config.toml
norm_place = "pre"
norm_eps = 1e-06
rope_fraction = 1.0
attn_scale = 0.125
init_std_qkv = 0.0186
init_std_o = 0.00396
init_std_down = 0.00244
lr = 0.000287
batch_tokens = [32768, 65536, 131072]
seq_len = 1024
train_tokens = 768500000
steps = 11299
dataset = "wikipedia_en"
Each number is 50 + 15 x the weight over its row's rms, rounded and kept within 0 to 99. Layers, rows and columns count from 0. The size before them is the row's rms in percent of the matrix's.

# layer 8 MLP down, 512x1344, rms 0.0167, rows 329-347, columns 840-1007
102:72 63 60 42 05 30 51 56 46 61 44 49 54 65 53 51 48 63 33 62 73 61 33 53 54 41 55 32 41 55 59 51 42 46 72 50 76 64 25 34 79 34 38 28 73 47 52 42 20 52 33 54 29 32 53 36 45 47 68 45 71 69 51 39 31 56 60 31 66 71 80 08 44 36 33 50 61 36 32 48 51 49 55 59 18 07 27 55 63 57 54 43 62 45 28 42 47 32 72 47 43 55 47 31 80 73 24 27 52 68 47 49 42 45 40 44 38 70 41 77 27 48 60 63 68 30 48 10 52 67 48 54 29 37 55 40 65 62 61 29 78 34 43 44 45 27 39 36 30 48 54 16 50 64 29 66 56 62 58 34 47 24 61 55 65 45 73 64
104:35 67 25 47 51 52 58 66 56 40 28 40 56 90 49 66 91 51 39 36 78 70 33 53 36 59 55 30 42 69 74 59 33 35 72 37 53 54 31 40 36 69 58 27 35 52 54 52 14 54 60 71 43 00 81 52 33 51 40 39 57 41 37 61 41 34 39 55 58 41 52 57 54 67 79 38 37 65 31 37 46 93 42 66 26 52 29 65 63 65 49 37 68 61 38 43 46 43 51 55 44 63 47 48 58 51 23 29 51 43 45 30 33 56 55 57 44 44 41 43 65 62 70 61 39 51 48 61 52 49 53 47 34 83 41 44 71 50 48 35 92 37 60 92 46 46 51 65 40 64 49 41 51 43 50 62 12 38 65 37 64 52 51 55 26 39 46 27
101:63 33 54 74 60 46 76 41 47 33 45 67 66 48 68 47 54 62 56 75 71 47 73 67 66 49 60 60 58 44 53 30 76 48 55 50 44 80 34 63 52 47 77 56 42 60 17 24 60 19 49 65 68 48 43 40 58 39 57 60 44 47 46 25 67 82 39 51 24 58 52 63 51 57 37 39 33 39 35 65 17 55 39 39 34 47 60 67 35 28 60 51 42 18 35 81 16 38 65 40 48 45 41 44 44 37 51 48 53 47 65 48 53 49 31 55 00 75 57 66 78 55 48 70 55 37 42 54 52 62 52 63 55 59 22 67 61 23 47 46 50 51 27 43 31 60 62 78 85 69 50 36 68 36 51 23 50 54 30 38 41 67 62 74 51 62 43 27
097:50 58 62 44 24 39 44 52 36 51 74 74 41 67 67 65 33 44 57 43 29 48 39 12 36 69 35 64 61 54 40 43 31 53 37 40 58 40 43 29 20 43 41 34 29 51 57 65 54 29 45 48 52 37 31 49 86 50 40 56 17 68 49 35 60 37 49 50 79 66 18 69 53 66 56 23 65 35 53 56 40 59 63 62 50 29 39 55 63 53 68 46 54 45 53 64 28 45 23 53 46 60 52 39 37 39 20 71 40 40 58 39 57 45 69 50 57 21 22 50 40 62 47 50 71 49 63 72 23 41 57 56 58 82 34 35 45 51 31 71 52 41 44 51 34 52 49 58 79 31 28 26 46 88 59 53 59 64 74 46 35 55 50 41 48 51 37 55
094:34 45 38 34 40 40 81 33 42 52 59 84 53 61 44 26 33 36 50 65 70 36 51 44 26 80 61 35 49 36 37 41 38 42 59 55 73 50 52 56 63 43 41 35 76 56 46 53 56 51 55 46 42 42 65 38 38 41 75 04 29 40 59 53 56 28 41 60 45 62 55 29 70 64 92 57 37 52 05 27 49 61 53 55 54 44 49 25 45 51 45 46 63 73 76 58 59 53 36 70 46 35 48 48 45 42 67 48 42 44 62 26 63 31 38 08 29 32 34 75 33 59 64 58 15 34 75 68 80 34 58 85 20 69 62 26 72 48 67 50 58 66 56 44 48 66 59 48 37 80 59 41 38 51 57 64 57 55 40 75 54 72 63 34 36 49 37 38
097:44 26 37 31 39 32 30 46 48 27 58 59 16 85 54 57 69 47 50 32 58 72 37 41 84 30 37 59 36 80 73 37 13 52 28 54 63 50 22 49 35 65 45 35 60 37 41 56 61 27 55 47 35 16 41 46 65 53 46 35 54 66 21 74 42 48 42 49 51 64 66 56 57 55 47 32 57 63 59 48 59 62 71 73 37 67 40 43 53 42 63 60 69 54 69 60 63 23 35 47 73 59 79 65 44 52 52 60 58 42 72 52 59 34 41 73 38 36 72 31 43 53 40 66 62 35 52 56 58 50 50 68 63 43 42 71 49 52 25 30 43 55 56 75 48 37 64 47 59 44 69 69 56 63 63 51 53 51 65 70 74 37 61 72 39 71 38 59
094:45 38 56 61 63 75 33 49 35 45 70 34 61 51 75 50 80 35 77 39 69 61 47 75 46 67 54 43 28 53 65 30 45 72 34 76 46 56 63 56 44 67 44 56 67 44 47 86 49 47 54 66 51 55 47 61 36 47 55 46 44 31 39 37 54 59 64 64 31 59 62 56 64 52 43 41 30 36 44 66 67 51 56 60 59 53 46 45 60 72 54 46 26 22 81 57 41 46 34 48 34 49 56 62 40 73 30 30 37 61 38 39 61 52 57 41 39 59 50 24 37 76 40 55 20 55 64 48 55 35 53 29 59 20 31 49 41 63 31 49 71 30 20 47 55 26 69 45 55 54 54 45 27 58 36 34 47 61 73 41 67 57 42 44 58 41 27 55
102:28 60 67 09 47 59 52 74 36 37 65 52 49 61 51 33 37 43 48 60 16 30 55 16 31 35 33 55 53 61 40 59 63 58 53 27 65 43 75 62 62 45 49 88 32 54 56 54 11 32 62 55 29 59 17 38 58 51 53 57 46 51 38 48 42 27 39 22 67 73 21 65 37 58 82 65 38 33 58 39 41 57 31 54 42 66 40 61 39 52 36 29 46 63 44 63 61 53 42 70 66 55 32 47 67 38 68 45 59 21 47 74 40 38 76 60 93 45 34 64 52 52 59 73 62 65 37 63 50 63 38 57 75 70 41 57 49 39 72 56 66 32 56 49 57 31 70 30 61 59 45 37 53 63 47 35 35 47 63 33 61 45 35 56 78 19 50 38
102:32 64 39 61 45 32 42 40 47 36 57 78 45 48 33 43 60 56 69 24 46 75 56 27 61 20 57 36 46 12 54 41 44 57 53 20 47 22 62 46 33 49 33 66 46 46 45 62 36 54 56 77 45 86 56 47 75 47 35 28 44 54 38 64 65 34 24 45 84 47 38 48 32 68 78 50 62 35 60 45 33 36 37 56 61 58 46 41 25 62 24 11 49 55 21 60 62 38 44 64 35 79 71 37 30 63 76 59 64 59 67 46 71 56 46 60 32 49 59 62 49 73 40 52 59 47 21 42 67 51 55 52 34 70 73 38 17 60 65 34 69 42 37 42 22 47 50 78 29 81 40 10 24 55 50 70 71 68 44 60 72 77 51 54 69 65 59 65
102:55 43 24 41 52 57 65 62 67 72 50 30 68 51 18 74 63 47 52 48 65 31 24 68 60 19 40 60 45 49 34 50 39 64 48 48 74 27 61 66 64 59 32 60 66 60 64 43 23 26 43 43 42 40 32 50 54 14 59 34 72 50 26 87 51 50 65 58 55 17 61 55 62 36 61 46 55 75 27 73 64 57 66 72 68 41 54 47 54 56 35 55 81 71 28 59 35 40 73 40 40 58 32 25 29 63 36 72 39 43 60 49 49 69 31 61 48 37 34 62 88 41 48 65 56 74 40 42 57 49 58 55 34 54 39 40 62 45 49 53 60 34 74 17 50 71 71 47 69 47 64 39 44 48 80 39 80 73 56 49 75 34 53 61 51 09 53 36
099:41 50 42 57 03 51 38 43 60 56 79 55 46 61 57 60 41 39 43 56 61 50 31 49 75 39 41 77 34 70 58 87 76 88 35 43 22 71 33 31 28 49 50 41 28 38 69 60 52 29 36 48 41 41 59 41 37 65 41 59 29 37 98 60 44 61 45 34 41 37 52 66 38 51 63 43 60 60 21 45 62 40 70 16 57 33 60 57 47 57 65 53 39 51 71 68 36 32 38 29 60 24 56 19 62 49 63 70 54 73 39 18 47 51 67 30 44 72 38 50 43 73 22 47 45 40 52 43 70 41 58 67 51 41 68 37 51 47 20 52 27 48 44 29 69 62 42 60 57 37 48 56 37 65 14 44 48 69 88 73 27 59 65 46 36 45 53 09
100:67 45 65 60 47 44 44 60 73 43 57 39 47 15 49 37 62 57 64 35 86 43 44 37 54 68 70 46 52 66 71 46 27 85 52 79 57 32 53 71 29 60 72 56 52 82 74 33 37 74 53 09 58 46 68 52 65 50 39 44 59 49 47 42 36 48 71 62 66 21 36 48 53 20 48 66 49 34 37 21 49 36 36 38 35 69 14 48 67 26 70 40 47 54 60 65 52 54 28 51 57 56 08 49 54 57 40 27 62 57 60 49 45 60 36 51 31 41 86 40 49 45 29 41 37 63 53 11 57 70 58 53 63 43 30 66 47 51 34 06 47 50 52 35 61 62 32 64 86 52 58 39 42 43 61 31 51 39 32 39 56 44 03 64 53 29 79 69
096:69 39 65 23 64 33 56 72 68 31 58 26 80 47 43 75 79 36 30 62 34 41 58 52 57 47 47 53 42 52 40 33 61 46 42 52 65 32 44 44 41 72 30 69 61 49 33 43 66 57 52 38 48 13 09 31 38 43 48 51 40 64 23 61 86 50 64 29 66 35 57 70 73 86 70 59 58 43 48 47 47 47 45 37 41 88 66 76 68 56 55 50 35 44 60 22 54 55 74 43 52 38 60 65 81 68 51 83 74 72 58 71 42 26 40 78 52 56 45 41 53 38 52 57 22 40 35 45 65 41 48 43 56 46 28 60 61 62 57 64 63 43 58 44 43 46 65 56 47 39 47 60 72 65 21 49 36 48 55 36 41 39 51 60 51 35 47 72
102:72 54 70 59 43 50 56 31 79 50 30 21 69 36 39 49 54 54 51 39 40 51 59 37 57 48 49 48 52 45 73 39 31 50 50 26 57 42 42 59 45 61 55 66 71 66 50 43 65 47 31 39 14 41 42 58 49 39 82 37 38 38 48 28 45 48 29 63 69 67 34 41 69 59 55 27 24 46 50 34 39 51 41 66 65 48 56 19 59 42 34 27 54 56 33 59 39 87 73 40 69 61 63 60 60 47 45 50 61 72 33 77 41 32 70 50 52 67 49 72 49 58 64 49 44 53 45 36 24 60 50 66 51 83 58 49 43 39 87 67 20 33 52 28 64 23 41 42 61 85 39 82 82 48 59 48 60 45 20 44 47 68 62 27 46 53 49 51
092:41 85 64 38 13 51 61 41 43 82 71 58 48 55 42 58 33 71 50 61 46 58 23 52 63 38 80 26 57 65 32 63 57 20 52 69 49 55 59 54 50 25 36 28 52 27 70 64 36 43 44 65 62 19 41 25 39 46 53 28 71 45 43 46 44 52 32 63 59 35 47 39 61 59 50 32 40 29 58 65 58 38 52 68 55 42 42 39 54 63 43 58 60 56 45 63 65 30 30 46 32 35 57 19 55 57 46 41 41 50 31 44 28 75 82 40 47 47 49 37 54 51 46 52 31 46 77 51 28 53 00 41 43 48 45 60 58 43 48 46 56 43 45 34 67 50 20 26 30 57 31 51 37 38 45 63 59 31 47 35 67 79 58 40 36 37 48 21
096:41 41 48 67 42 53 29 57 53 52 65 61 61 63 31 72 54 25 63 35 62 58 32 24 50 72 19 49 53 29 59 50 48 33 38 40 59 46 58 63 59 39 30 57 42 22 61 42 58 77 44 41 62 83 58 43 63 62 62 62 55 45 58 53 31 32 31 65 51 57 59 28 35 56 68 64 56 42 46 36 41 39 35 35 47 43 54 46 45 53 47 82 37 52 63 48 51 65 34 25 67 53 53 64 64 41 51 48 15 64 45 42 40 41 55 40 54 52 23 44 34 60 55 48 64 62 60 52 19 44 60 40 57 42 28 47 68 73 48 44 48 20 58 46 51 43 29 27 55 40 47 38 52 76 32 69 48 56 56 51 60 44 49 34 51 25 33 25
098:36 52 54 57 32 41 26 37 17 20 68 60 61 58 50 44 45 37 43 54 38 24 65 29 63 57 82 43 43 49 46 70 87 60 84 27 34 34 26 48 24 46 47 63 83 68 29 86 44 52 47 39 41 51 70 26 36 46 45 68 64 55 37 51 22 38 32 31 46 28 64 31 48 48 39 38 77 58 48 47 25 50 48 41 41 60 33 62 57 77 46 57 56 57 62 47 48 36 47 47 24 45 47 52 28 41 46 79 60 58 65 49 58 23 61 54 58 55 34 05 34 70 66 41 37 74 34 59 37 49 27 71 59 72 35 75 30 60 52 10 46 51 50 69 52 43 71 39 60 60 43 65 50 45 70 76 43 45 35 50 72 48 52 57 37 61 57 31
097:55 40 30 68 48 54 53 25 70 40 48 73 31 55 43 31 63 62 68 41 55 71 57 41 35 21 72 36 49 59 31 62 62 62 75 54 49 56 47 51 61 46 40 68 38 32 75 64 65 36 74 41 59 40 11 37 41 60 46 50 77 30 49 72 44 38 71 46 05 11 57 52 49 40 57 26 37 47 38 44 69 62 50 56 47 65 70 48 37 54 24 51 60 60 21 33 27 66 85 67 50 45 34 72 40 56 44 46 49 39 43 85 64 52 40 56 76 51 61 48 35 30 60 51 33 63 33 62 48 52 35 40 45 44 44 43 81 43 41 14 45 56 82 29 74 62 29 50 39 36 34 75 28 67 35 34 37 37 33 41 34 32 45 24 59 51 34 53
092:44 54 46 68 68 55 44 77 41 54 51 49 54 49 50 30 49 82 39 48 58 30 44 51 38 55 46 18 39 42 36 39 36 42 62 62 58 48 31 71 32 73 59 47 57 18 40 58 31 89 42 38 40 80 55 42 41 35 40 26 76 49 54 39 42 50 47 45 20 50 74 43 68 32 62 41 45 55 26 49 37 51 37 34 54 48 27 32 31 69 31 58 49 52 27 42 54 65 82 77 66 66 64 52 85 78 37 28 95 68 40 41 35 56 72 21 65 38 48 53 61 54 44 38 31 56 55 52 47 50 58 60 49 28 00 50 49 58 49 44 49 67 47 50 50 68 39 61 30 59 62 61 36 39 39 58 37 39 46 39 68 53 35 55 59 62 31 39